python train.py --n_layer=8 --d_mlp=2048 --positions="rope" --bias="none" --init="normal" --init_std_down=0.0 --lr=0.00205 --lr_head=0.00561 --warmup_steps=200
Each number is 500 + 40 x the weight over its row's rms, rounded and kept within 0 to 999. Layers, rows and columns count from 0. Numbers have three digits each. The size before them is the row's rms in percent of the matrix's.

# o: layer 3 attention output (transposed), 768x768, rms 0.067, rows 13-24,77-88,140-152, columns 0-127
# v: layer 3 attention value, 256x768, rms 0.0672, rows 13-24, columns 0-127
o140 091:544503504494503495543459494512461536456540454508527515503451503612522544452505615420557477470540472499492451510513455517554528466469550460477491490489518515534500441498485568523516512549519544516479510506522494509470516514498500508554490536589470559532435442476502460506496544525474541481533540521498496557558513526504428543484556544465437509511464505470478517464477548590523512501509
v13 103:484505491492491503492578528544389470472509516506551509499463493536484487529438441547548458552447485581459479534465467539559494566513499500408528466501549589469460484583567541514467464547420461517550504474533494415504590514482512579441496502436476530531487494449456506462469545482523512564459539448561581494501564597518546490496459512563510525534509520524526488529498487420526482571499
o13 102:561528559513473569496446511577493422473481532523526455434503416490557497515500589499436512502444480531527503509541426515540479460512533473492486549487526485540439451545496517552544470545520541527509433536479516516503516419570436483485485572561441515432483428428443442532542483523507459471490452477496440424475517461485498477526476553548494498509495521514499473495496498502481467517391
o77 106:431511532482470463537572503463533508491502544437474457480483520501408511513527422471441530516486513530530486557468570460514465526497578502562587626520516521566404524541448535451572493540471489491465446406572450501442475440568511519492635501449427540579567582542470503565526485496386463466535456511524526567476495467467458454575508490474519501560568494559535527492430489484503501455561
o141 096:512489509448474476548490536553392509515401525505525494636534535461478546486488492555450498504515453488501486523510510494539392478520525470445511493433552572562511502529574495518562438523398458484506497542476475438532543485418497474515517460472516487535469423445497520477533465462514498461492544581477423447459531541495511481526541491426463455502504483513458531473522460502456543578459
v14 104:467534499495521523477447512545486465416474546513504515526511469513436494476456474514477465490517498538520468534483490500452516490426462494518565501539437515532447495571542508489524478481507418627587468495535479538443529413511508490558494511508538498532501492479532591488512512494467483444478565462466518495521499482474503489487497457554499487465495560497462462491483491513517528548456
o14 103:448523493466539465463560494538543493558433468486483526431452433545557449502456453530538542493488489472450562546539503537489514505588492432530540502522484560580495527489543459468473540502505484475457434576508490515514496503480502528508484493449500470537499517450466445525447525464549497419429485478449539458550539467481552586457528520410508571543518483550410549497458484452539568482460
o78 109:544495505496477508468484482482514502471500527548447534503496593545531525520520586504515487539450499508522467544509427563528478521509529513439423569473534457491477466531583532520499516512516516459512511461427509398479592499471476583547546484492491504499513472499529538509471497488505486529508520516497570502494473482521487429481545527468472451392498427435501523508544533499530460520482
o142 098:472476459541420526533493426488456416472542572517537577563517480471477478464453485503515543459457612516532540476471512523558520484558434533472552462478520555499522544397515483531614512458569538531509484479536532468472523470454504448489511465478497499460520436498509448440522444497461420463532541503501475468445523495534505569560547464563524504497570516412531501483566467498450498524479
v15 099:424521445489496589508497510479484540459553440520497508497552487439480456463516471515509573507468494476599523517477529489503572436508524563532493435504515535423530411495506501519404542468540442527499554531537460412489445480538479524475559510475503492529478547468518459434465543444486523524408507554482521476532549461541504549532555507498497515500504502508523461460497509493434461502447
o15 101:532535563552505468563537515543402494489492453460485529502489536523470531522527470491456505466416526480519529524577470545516447494476477477505508524510508421565441552603492501533496547501510437440472434457511565516470525452510559493491541469551535513468525500539505513459513484474565450424488521535382550534471489521539501545492516448469486507575576548567464516509454546523536548513521
o79 110:454527534535534514518499471553529469508540567427514503486546542500468468518528525566415519530507510524509436478497494480493544449550499505533495530545530476451516559462520501532572527550480448504517489534431522456500516499499430524416498495483536538561506485425512574571469568592442520524512540508536523491488439441459449433547545468502558515524447500456487462538518439475513514489452
o143 093:512452452513463474554494514543574515504496461539494479425457476499542549505583489540497574506594484383460508445521487470540420540490456513504525490533446460560461456412453557507450469446497474566508545453507472513485504488517416488527517504463489459538506549434476460508509474455493409493585549513570551474516499521511492461534524572546555535481480514456535533480490568530498452495471
v16 094:555525477490537497537533518538447533528462463482574476475445517517503586514438484518550469530532510542450537460534546574507554491622536540505545468499514468467507489544492479436477519503447462461500585504536475483490470497579496550442481570551572490540532472482507500510503547489544526470519539502513498481448401554443494455458551544526464553440490497490477550506452495451498496551551
o16 102:536432514506462486517486498463503529447489530520478610441440472490507499548542460467487507518512431469504484510492523554503523542468534530423469497502542529553523562465501535491419482532522500516540504512500499452489517462466488478479479503492480501552545468459519503531460471507454441455571588515517475506525595513550516529532482469495512589503456451476539561549501460555488533484489
o80 106:481510525499537491419516523508471481519553510542457410450475478502487456564488412490483448463526503515554438531497546443459454530473524489572471546488531536482499486549534531478474485487527500495506502581522448494451573478481563472505494528517514561449531474480512512458460455543501455467473543558467520519516475493492535520487456494403535472533503518572494456417469493494483435481459
o144 093:481544508499555537448495498576528535527525588505520509468499502498479515488553529456537479509417507613526474478524479534466485496424539494515528473536402425472515457536437476481483458551426571481517492447487469573521482478492493506517479495480487496491578428566461438517478510509557599481427501540423532511535468590518511431573521418533402506471477487505483501561424466505497568522513
v17 095:608524484532518586558515558551518510399511477450487516473498499520518542519577482549522528488536518522498481458508484561553489475497555572541514515533472502452521501506485495501441503508490517440553474509400470506410527427483516560465425543497611515498551450539493478454522522448519510508547493478473493461492484546555451580506461550538540541566515455500477532517562509559563461532515
o17 100:525468448544485501506509536483508549512484496578502459486529451481421440452552510470500501533494541491515438489553544549463483521512526492475422486553532540567567444473543489467398498425479538546515505511537488439563484474469497557488512527483535495485482441469472504529562434523523540496478533473507524521503506487497529475427541531454485537501449504532479516489524493549537544416525
o81 111:509525602567482496468484499529430444573480502533445522484504534495538550523439493475513520457479434539449547562499476487474434506459465511511526466499549448545544543499495464515635511437583503568528506471515476539497500556499580488465530481493486443462485536478464526506493494472501474500473453485565493400488436545479517454546522518447490456495546479438597438546541494447498499553444
o145 089:470528451442531569507532515457597445494460582512523512426459463481448448450486447537541480508430439510520549468472417440536544491508421557537503472412502494487487529448402496462454483508471566449470530466466511472458451557484555518491507522481496533538560518419516480470506574493483502507488492537522494531465538502584525589483524514506474521561608501527532494563453458438537482557482
v18 096:470489508581377512539525547505404528423570445558605509527471550530477537523395545497416537527457530471439512519536526540507487501519496578524487520528513540526505402489449508498521429503538545534532525482507484450570595518538501503464534510486437427483478469497465492557502467472542448573464613590547517424511569442532459511482462445505433519453552485454539540507530475452509526460524
o18 103:556510471485451534531443486577484490483488462508527493411518434491497538546528485456524494485522491450522501520444465465582509486393502525484499472476473524527466542554479508473473455509428495478467502491551443447461467475498428489440468515514472509459433514514442401519452508464512563501535498544477456537464500565469506499566452520499476492499493542518453412469490545567491513548457
o82 106:543508501502497426543421423498487447539405561444462498527495525465572499465485506448476508516460465524583565473621538589507414512522450473509560462497530537522499456511492471481569553478512491478523484536471541566447487453542553536490526433470501477573606516492558388508473488532445489499527519543489547492475531521513567485467454495494414503527457515568505546479502455523521537499488
o146 093:528544520481451562499471510516459475452558523500500559470510551489465522446483572491495546489456453529493469451503556489500491482527458484478447509417494450494532468532509465528499491511507494426496534447478471517458514389499414477540536560550487477438511394547487549456503469495499493481401518551521577499585508544488475513456449504514545510490514572504480514500498483558415486588513
v19 104:440541516538388551454508519472536561506574477482457552509470452505494564496494453485500573480446495545555440487491552520500509496506499539548464526462520490389501467534474516571441512477442557528469446465507503519491480464477456491524516519525525499517488536466457478472528464569553490487550454527462524520513493519496513513538499509465522564434454508502486535543520468524528499549460
o19 098:422505491578506510441515490479559482506504529444446495471553540467484515511532515473519519482505467456453527510570531487509421535545422437569519456572467498513567545584514504411541556469538461452506539464494531487477430522496458475496506484577453445544561460572518461503486442464496480532531494515448479563513553514471493518520470500521451456540478559483503540497511532500397547397589
o83 105:552530443401491542531483486460515500487413502478479493539520527535388485588459529492524434570545526462523471533471545442531508479449530538501496540475553560476443504538559482488478489520513505538517504560498492545474506558456554505479470553480487558466511502475499533423505549509538482435520488519508522478578510469563499498572430554538545493516499461472584516502477505544465557492556
o147 105:568546498514529514537533546482518442499481523499461573475478531471502450457580513387498508572461514542496506427505477496559453439494505521502544579491451477465380543453412382510521561472410468483531481529389498564431504509502524524512497555494533495502408521510469440429553536529474468472508415545518516549515511520563561430549481440509517472434480506490523531542530525513568477511483
v20 102:470544464502512543509479532529502465494435496532507505447518475498525554547477576527491515501529525518471508499528428500488489496541458452462396464504484538494507455454447518524506501527521441525499508478525543502551398552510445499469497535450507476482486485466516477496487514567546489528457559518525468491448538497434505445537433483490559521463466494557597525499517439514541500457474
o20 100:531483574469471504501511489484617542549489466481473576500484538466512483538580430471584518522559520496535473450525575538438446462453462424567570518413519487480529528394521511540486504548408417496498452547478442521452536492486556429502501509563474521527532523483499488538475543513465461509484544515488570480534487517517502528474493470467555493476615496424451534527528526477406516541520
o84 104:434500518473534458556514515546433530491589533439462523515578458535511492511531544523485482489484422537481527444583447492583566455516482528545502482520529488538465508502480477528495412462496502520499481397427495574472481555544522516536532497484495553439491491443450532437477458491524534503530479513516524457521501490428411509503496461523553472518486495471551453500439536514480502508451
o148 106:593487485540505474468385477473503515492505473413485487425596472502512514565497512483453527546502467523489457581462560462412462581471451536519503499538475449565502502513546516480548446473487466441537444472478530462495524469494497481483526530506496450457502480526566490481485465534584528439422435513533518462458516519517553462487507562495468476465460534491514511533469448497552503472455
v21 097:531490604457459421575515474497540487486511540471442482487455468530488487549473532485440456486463500387476484592533517502482520451458480599459450454461497525508456563495468473510579575484564469495545467496419527502552535488453586474529489555449421488511511579490465485475483439492433521516488480543511487493507452529509510511497499475531472506458439538538451572492441440441502464426536
o21 099:403515449549533506492462514511482547502487560547531415537511520521481448457590489423577522588538515487484451442513446429524507519487468510513496423505501490542568490487586554511532487503477477501498443553531529453495468469505497567456557498624549505525550504590485519518482489504555452468479483450511478502439488410489537409558498528414546463546486504450468491523563453471481485619533
o85 104:492481487555476577519533538421418512549486429544471465534516533469482536454504530544545489470496512513542530459448490475546464473442483505516486490522473569534449404555466526537564549415443522477532517506467513551496468528480460434513549420478455505442518456516493547491446498505494479520519500495502568516507514511504378471532453540481509511475523552584491519472466428556522516406466
o149 096:499525496544516493453403473556514447527520557472492550496456516522490499525471530499495520455553570568578503520483582558523534442536560541520562501571544519506476511469510493489491471584554479395439523530506438531533557542436504550537487523500534456482474513545528529514525549484459587515463502551530438417530487509424544486483435446464570503550488400468506599450491520507536504493427
v22 100:525483577511598493466541404489536474448555493507526524399488555507485508502473507471538493471522543529506529493485508481493530531475466422526523489424451477515483506476494471479441539487463431495435491542561450472456493556527517460456584438523539501544562530478477514532459460605588575437546480521550495486499441470426480513561508505485455538562517457484529505500576510466496503452501
o22 103:462539504533484481474512503539494529477432483466483495484492476436524553569563466532474446576514473512492493499507490491492495429524503554536491495522491477597500479455501508483499525479433552474559464535486475512526537402476524471551467472573481449485503558507508447464515531500432421477474547580522542431517524525535520485476459530537463513457483497531515526488526431467531455515598
o86 098:503477484427522470580480547550570462527465478521560551510475527497545557457485539483520487510469490512474487558542540486527561523538475495393435552512507502541531577497518478499529463472506458515553429492483483536484498514565442556522464513514482412493511532559477402491538510537438460570513497480424490547499539519521503504407474503550532465494531496456557530510508545524472540619455
o150 105:505497520530543512473478501496555574478450504476535477484553552475503607482593440556576480469497545522487512492510452470474496511506541559497567509529503466471439470532556472461489513507486479483521509452520560486565488464533493479449522501457555566487512501525456517482516520476515513476460421523380497481506485499469430512500562504524462489520486448576490503476478505375541520530439
v23 101:475485455437467507464596528517557439479486521502539502470479543564498468492516438526437525525384473553556387511568612532470418478489452563493424499509464453535506540548468499558557516456487470492573483502501555516506467506466532432473520444543477483505488530475449501515530511489496529575535591510551500532460555474495504479439533394475457512539562484447549443525548488526508457529524
o23 101:525423502491532508462508475552539478479488477575477480491561445513458541525406519461513511480531448482520505530423524478495575528452487566494562470477426509488432509400477472453498441524516563491474517536501455519544484522430428463504477388571512528453478466484498508425496496526525458539467458473532484495565457507554465470458462530481465474519447525498479535464556522547413508455474
o87 109:485491505450491536518503484494558546542450512471484565471483571515519449542492486426534431488517575510516482506468553500471515569525569493467518590573482589491588535499489538512501484502519502451499476498471447481442480459512511533521529500544467437525530561522523558472501467472508483535476544541462551481548478541467526484450487492477564547375522562444449538538476494535483550529537
o151 098:520501442493457454512505491482469475510529538472511561580498496482432462458502473451426520540536490520505464415566586639492518424540549483452464495466506503540517508512506507523539456428489460502550526454506516465476504500488475462451462467445524547521489481539500460541533462484529481438526494451546478534456637478441493482423457507515436565483491491470466524506539414454490451486538
v24 096:464490510494501461462547520487540444427449502521519528482578421526562508483494478544593546468516514486534566459537551508499484520504436509463569516530478606575481425493535483459492511561444498456543540522479513555390493433554491489401575575491501483482472461503520587489468485537535530507441495487482524539529489521525399452503487557472482518527553453521426503433584488541487477564440
o24 096:506518512479512471494470487535477493472602579485493521505465454514466488526532522530447517448499498483448473515542520430433541565445503531506496550547483466428523542458456475472465528490529559520524435529516409521595431498472523502533495426465518475488471524525546531460491462477565463558529433407523481467522513500480550514496512434546462465538502601508469509550438547506418440478497
o88 107:485573516552486540490475481424489478465498484444515429452533473535516524510422544449503532447502493543425504558538593526525501487529527530463476501435537452514592499491520569495490512480533483539478527486432562550478558437527469543504450448535512450531524459511474493533450493474468507464460560489608522533468542522493485491491446503443455517553587500413478550470508490550504560516561
o152 098:502506460571521548457519492511466529507496471517476492458458493418480520517436468537522504442468517585479450467500489522635477459428499524449511460475493492487496520495527473479511519544590550468481481483527550467545537460510537556446509525442435500477536500521492540527528521615553541441523571439569474555506462401586515507458554587469527454538447519447518470516477481496447462474518